Part of a small language model's weights.
Architecture: LayerNorm before each block, tied embeddings.
Each number is 50 + 15 x the weight over the matrix's rms, rounded and kept within 0 to 99. Layers, rows and columns count from 0.

# layer 4 MLP down (transposed), 3072x768, rms 0.0217, rows 2580-2592, columns 512-639
44 78 90 56 38 40 43 38 59 71 47 47 63 52 64 34 54 25 83 49 33 23 52 36 58 61 53 57 50 37 53 48 60 68 45 57 20 56 51 64 28 42 33 40 31 59 41 48 47 52 31 49 58 54 59 47 67 76 62 51 60 60 41 54 58 44 51 71 24 55 51 48 47 73 56 23 36 71 43 51 40 61 61 48 52 34 46 33 33 58 29 53 54 65 69 67 52 30 72 30 43 72 45 42 71 33 43 40 32 64 56 51 61 66 73 55 70 47 48 54 57 67 36 12 48 39 56 29
65 47 45 61 55 55 46 39 50 41 39 49 49 46 62 50 75 45 41 31 41 53 64 58 42 43 72 13 60 63 69 48 38 29 51 64 64 60 71 28 42 46 25 32 68 58 43 51 31 47 39 78 43 48 49 48 47 58 40 39 44 55 57 53 52 56 50 47 50 33 42 59 25 32 51 76 62 71 40 66 45 42 34 34 57 43 35 62 47 14 24 61 50 19 46 60 42 31 25 53 44 39 38 40 60 26 71 33 57 65 76 55 59 52 76 42 33 65 35 76 58 62 16 43 46 44 59 39
50 64 56 67 50 31 59 45 58 47 79 49 52 23 07 46 54 22 27 34 58 68 53 55 57 53 48 61 28 77 33 70 67 35 61 51 70 61 48 50 16 15 73 67 74 25 76 54 44 61 43 64 57 44 46 51 50 56 40 52 46 45 63 44 39 30 66 64 37 58 61 36 64 77 49 55 44 62 68 52 46 57 37 55 35 49 53 62 62 40 50 62 64 42 45 45 52 27 53 61 33 44 52 43 32 73 79 50 33 40 60 58 34 58 45 27 70 29 59 33 61 34 53 28 20 49 68 33
65 36 48 29 55 47 47 27 89 66 66 45 50 39 43 29 56 64 50 60 76 47 61 53 59 57 38 57 57 51 28 57 39 37 30 43 58 36 44 49 20 16 47 51 55 63 42 55 20 41 28 58 41 68 48 58 60 37 44 64 59 65 50 47 79 45 47 61 30 63 61 74 62 36 38 14 45 63 73 66 40 33 56 51 51 37 67 46 30 48 46 49 61 62 53 53 61 46 27 45 42 63 51 30 65 29 60 63 27 48 64 62 56 57 39 53 66 10 53 49 47 64 51 47 45 55 31 69
63 60 61 52 38 57 60 78 41 53 59 36 06 67 40 41 33 92 20 51 45 34 38 27 27 54 33 54 60 49 39 30 48 41 89 59 38 41 39 59 47 29 64 65 08 38 41 66 74 40 43 80 47 59 26 54 69 44 41 57 47 55 48 53 44 40 38 50 55 78 32 60 36 60 50 70 42 31 36 33 52 64 37 35 51 60 46 60 47 61 60 26 40 31 39 59 27 28 91 57 74 47 50 40 32 59 72 46 44 56 52 65 86 54 72 52 73 33 35 50 65 27 66 46 39 51 30 76
36 76 58 62 34 54 53 39 50 36 46 56 61 50 59 71 53 67 50 33 65 70 73 50 33 35 65 53 55 35 40 56 21 35 65 59 49 52 37 63 50 44 46 52 51 49 57 41 60 30 38 51 65 32 53 26 48 75 58 62 44 63 52 55 73 47 36 67 36 29 63 64 42 28 77 48 82 59 43 47 78 77 53 26 24 38 44 45 62 42 24 63 44 50 52 35 34 82 68 61 70 72 33 36 56 50 49 38 62 53 18 84 47 19 46 63 44 66 58 34 36 57 12 41 47 57 45 58
55 63 43 50 37 54 49 48 38 34 63 40 68 66 48 57 51 50 65 46 62 43 44 49 39 54 54 33 45 42 31 27 58 42 31 51 62 46 52 46 35 37 73 51 47 50 32 54 62 34 56 55 33 56 58 51 33 79 62 57 42 44 47 50 53 49 47 42 24 45 21 28 48 52 66 53 69 53 82 41 18 44 60 46 29 42 37 55 71 18 66 51 48 40 59 53 47 58 48 62 75 56 43 34 64 52 65 54 62 54 61 43 61 56 40 35 71 34 34 72 35 40 53 73 30 53 30 46
46 59 46 59 62 84 69 52 39 62 50 57 99 47 34 46 13 34 57 69 54 66 65 58 56 39 36 47 39 57 28 36 30 75 43 40 17 44 16 43 42 71 49 66 47 38 34 20 48 61 41 83 55 42 36 62 32 23 69 36 44 31 54 45 52 37 31 50 26 65 67 47 38 65 51 25 62 74 64 48 49 21 51 82 35 34 48 56 59 70 51 39 46 65 46 68 52 55 45 68 55 45 55 64 39 43 73 73 57 53 63 52 47 73 58 35 21 63 41 28 84 68 25 59 31 45 70 32
18 13 34 47 39 60 51 54 62 28 25 35 74 41 71 41 51 69 54 23 77 42 30 47 62 55 52 19 42 66 57 49 74 32 47 57 57 44 37 88 69 42 00 53 42 57 43 75 43 50 35 66 30 53 59 64 32 30 54 41 65 51 46 59 53 58 66 63 49 69 51 62 57 71 45 43 58 60 36 47 47 39 74 69 64 56 33 51 44 79 58 34 45 56 53 73 56 61 18 37 72 28 58 37 69 58 72 62 57 43 52 74 78 65 63 25 50 35 50 39 39 28 42 59 55 35 62 36
50 52 56 58 70 50 41 45 37 71 54 51 46 26 47 52 44 40 50 34 65 71 63 73 62 35 44 54 55 39 46 59 53 49 25 39 42 28 52 72 59 67 52 75 53 69 57 45 71 71 32 57 33 47 63 71 67 37 63 30 41 36 38 47 46 55 39 96 58 42 54 53 67 45 33 48 48 72 47 47 43 35 74 22 37 59 36 20 36 52 45 54 32 23 53 52 66 45 64 24 52 36 61 57 45 47 51 48 70 69 37 75 47 28 76 46 38 47 42 56 51 70 35 31 44 40 43 64
69 49 36 58 54 51 52 54 43 63 44 77 56 46 64 69 54 45 31 53 39 56 22 41 57 28 53 89 68 39 53 53 50 37 68 45 55 43 76 65 65 58 44 60 42 78 56 45 58 53 28 64 37 50 45 67 56 26 73 39 46 49 48 49 43 23 51 50 48 64 66 54 15 69 23 50 68 34 38 71 20 59 56 40 65 75 68 46 39 46 56 59 72 49 68 49 73 41 38 57 51 13 54 63 55 28 34 58 61 43 55 65 35 69 51 48 35 47 47 38 46 67 46 53 21 52 49 50
59 39 34 37 47 53 52 44 53 44 46 36 63 43 56 47 41 66 60 51 49 51 58 42 54 74 64 64 43 24 33 73 55 41 48 57 53 33 55 44 44 60 50 65 53 63 43 46 34 61 57 40 33 51 37 76 40 21 79 52 53 55 70 16 31 50 50 41 37 43 61 54 40 77 59 56 59 54 34 63 70 57 60 59 53 58 32 56 27 66 76 68 37 55 78 55 64 46 31 70 54 49 39 48 70 52 65 52 33 50 62 69 27 58 52 57 29 86 67 63 43 29 34 60 30 61 49 60
36 56 54 50 66 16 51 41 46 34 41 38 34 42 43 77 47 64 46 54 54 59 49 42 67 36 58 71 65 39 51 36 44 52 61 57 41 53 38 25 56 30 68 68 71 48 47 68 50 35 43 54 49 65 68 47 29 37 64 67 72 54 55 46 43 59 43 60 51 56 35 41 39 32 42 46 46 26 55 42 40 54 43 50 42 32 25 36 52 49 27 58 63 40 35 63 57 52 22 89 60 52 46 33 64 18 58 43 44 54 49 30 80 19 38 62 50 55 34 54 55 50 33 53 56 56 28 48
# layer 4 MLP up, 3072x768, rms 0.0426, rows 2581-2593, columns 512-639
47 58 43 42 79 70 49 36 30 38 57 50 42 59 61 61 61 44 51 28 30 88 45 54 30 61 45 49 41 19 58 37 44 98 49 73 68 49 18 49 53 16 37 49 04 68 58 47 72 56 63 43 71 48 63 57 36 63 58 62 48 81 43 58 36 68 73 37 49 54 52 56 40 32 29 58 49 53 67 56 27 05 40 83 61 56 31 68 36 44 50 69 53 50 30 36 44 65 56 38 67 20 42 68 52 37 32 39 38 65 72 32 44 28 31 37 57 43 34 40 48 45 38 48 30 51 44 52
48 51 66 42 37 44 51 54 18 61 57 65 33 55 54 55 54 45 76 78 24 67 44 63 35 34 45 50 39 59 61 53 55 42 56 61 42 45 66 43 69 28 54 28 65 29 51 22 51 58 77 58 39 50 37 28 28 66 55 51 50 71 33 60 69 67 49 46 67 71 36 47 47 50 19 37 64 43 45 66 17 65 42 49 46 50 55 49 64 41 53 41 61 68 40 52 46 64 32 73 56 61 34 63 41 33 48 49 50 49 32 49 55 72 53 48 54 54 27 65 48 54 60 39 30 62 28 42
36 53 44 77 71 56 22 78 55 34 56 45 31 90 64 77 44 41 43 23 51 52 43 31 51 67 65 60 43 69 52 43 64 40 38 47 62 47 65 29 48 75 54 53 51 54 94 55 38 41 59 55 54 45 33 71 66 40 46 46 62 46 48 41 49 33 36 49 55 57 53 49 53 23 50 73 36 46 54 45 51 52 48 44 47 39 45 38 48 59 58 56 47 50 46 63 43 62 41 30 36 18 40 86 35 59 46 62 32 67 41 51 40 63 38 45 62 50 74 47 66 54 65 49 53 50 56 68
54 54 48 55 44 27 63 39 60 40 64 57 39 62 27 52 67 67 48 55 56 33 49 66 47 37 59 10 42 11 60 47 37 74 21 48 50 38 32 55 47 78 37 45 24 49 70 75 27 50 73 47 38 71 54 55 43 52 73 58 38 49 67 78 43 55 56 43 55 10 68 51 56 62 65 52 55 51 17 68 55 37 38 63 74 17 25 76 73 57 46 50 30 28 53 79 36 59 57 69 26 35 22 64 30 35 59 40 47 54 29 55 59 49 35 42 30 38 42 55 51 55 40 52 49 39 52 46
43 65 43 47 54 74 17 69 42 61 35 66 36 70 62 64 44 46 51 55 51 43 36 52 45 70 54 79 62 25 40 43 17 52 45 71 54 28 69 69 55 41 53 26 19 37 87 70 46 77 52 44 40 91 51 85 46 25 68 25 50 50 53 40 55 43 53 39 67 53 44 62 55 57 09 36 40 51 63 40 42 36 63 57 65 55 42 50 64 39 68 67 49 62 41 62 86 43 64 46 58 68 42 58 34 57 39 56 54 53 62 35 68 54 37 27 62 72 53 63 59 60 63 36 62 42 51 71
32 32 29 66 43 60 48 46 60 68 45 34 55 49 56 44 25 41 20 41 44 60 79 39 06 56 25 67 50 70 35 49 64 60 63 43 60 55 21 30 22 62 59 51 41 64 76 50 50 74 49 64 83 81 57 70 34 62 30 41 62 52 47 53 25 43 41 27 51 25 38 42 46 69 55 26 43 23 30 47 59 58 53 33 38 43 75 64 66 56 33 20 53 63 67 52 54 33 39 72 58 66 58 52 56 77 62 69 54 42 48 83 59 60 63 63 53 46 66 34 63 50 40 41 71 52 31 81
52 50 35 63 62 57 84 50 55 45 70 70 47 45 61 41 63 42 61 46 37 60 59 79 59 40 38 86 28 91 45 31 42 36 19 56 39 70 57 57 53 42 64 30 66 82 44 17 50 45 67 21 46 30 59 59 42 62 34 53 48 56 54 65 40 42 42 50 55 66 34 35 52 56 46 75 47 39 46 29 49 33 72 57 61 31 60 45 38 40 44 67 42 49 61 37 56 26 14 54 28 34 47 47 32 58 37 29 51 58 39 60 36 45 42 46 80 57 58 66 39 52 60 58 77 42 68 46
51 63 29 54 57 47 44 58 30 50 33 55 36 60 46 57 57 55 54 39 30 52 44 23 51 45 52 65 33 40 55 40 37 47 58 42 23 61 25 49 38 67 72 41 51 79 73 50 25 72 52 29 36 42 51 21 61 58 36 38 45 53 16 40 00 41 42 65 33 29 29 69 51 44 39 49 50 39 33 35 47 44 48 37 68 51 41 18 49 65 48 84 20 64 64 47 63 28 49 67 36 71 71 66 35 53 25 59 20 63 60 49 47 28 49 58 69 64 58 42 63 72 72 27 54 47 42 55
40 34 58 63 32 33 40 41 39 72 88 59 78 45 73 57 60 49 38 57 48 43 32 19 48 56 57 34 57 48 57 28 61 20 60 58 39 92 42 87 55 60 44 67 46 63 43 58 35 45 43 30 39 44 46 57 35 45 71 51 61 69 59 81 66 62 44 68 38 67 49 46 71 51 49 79 50 34 49 29 50 74 48 57 48 26 39 59 47 41 40 41 50 55 27 44 51 52 58 62 37 68 70 62 66 72 47 49 58 39 64 68 60 50 51 53 64 51 54 32 47 58 33 72 68 70 41 54
60 50 24 53 45 76 56 47 55 41 68 71 56 61 41 79 69 52 40 53 52 34 44 50 45 46 37 74 59 56 50 57 67 53 61 66 54 36 71 49 57 68 47 63 76 61 56 48 41 41 49 48 42 77 53 64 44 12 52 65 52 38 62 30 59 64 32 65 44 42 49 39 25 50 58 57 54 54 57 61 37 48 69 20 50 58 30 50 40 44 34 46 46 61 42 49 58 55 40 51 56 37 78 67 28 43 60 68 45 43 51 47 56 77 51 58 49 89 27 39 44 35 62 65 61 67 62 54
26 78 55 73 68 71 65 44 70 48 25 74 59 61 75 41 64 33 32 55 70 38 51 25 67 37 43 44 69 48 39 29 62 53 57 43 53 57 46 71 44 42 20 21 73 61 45 42 66 36 60 72 45 51 64 39 59 70 62 69 28 50 34 55 42 41 31 29 75 35 48 62 43 64 33 82 61 55 67 70 46 48 48 49 45 57 55 58 62 69 46 62 44 45 43 55 58 44 46 28 47 72 51 43 36 33 30 66 54 30 42 81 46 54 48 60 57 36 40 49 53 40 59 65 32 66 65 38
71 50 48 55 41 48 52 48 44 65 38 25 38 47 23 34 62 25 64 36 47 36 42 51 57 50 51 58 88 54 64 64 61 52 59 69 62 27 64 55 64 43 52 36 47 30 46 60 57 51 64 54 56 50 60 62 43 63 41 47 62 55 33 55 53 71 44 60 33 57 82 59 39 58 74 61 48 60 67 48 54 31 64 52 60 32 53 69 59 48 39 54 33 41 40 58 34 55 42 47 43 50 45 62 39 50 33 67 51 62 90 30 55 62 70 44 50 72 57 41 31 45 45 59 54 60 42 56
62 42 55 48 49 28 50 46 43 59 55 62 40 48 56 37 62 56 45 70 09 47 66 47 53 33 54 99 39 69 78 64 15 69 67 58 42 53 40 69 53 50 37 50 78 59 43 42 53 41 58 41 40 42 65 67 53 26 73 37 70 63 37 29 50 56 76 10 62 40 59 67 46 41 37 68 46 51 73 66 63 66 55 42 32 71 34 69 54 78 34 51 83 46 37 49 70 69 50 41 44 51 63 61 52 46 55 66 43 55 88 41 66 49 63 48 45 41 47 56 95 59 25 46 33 40 52 42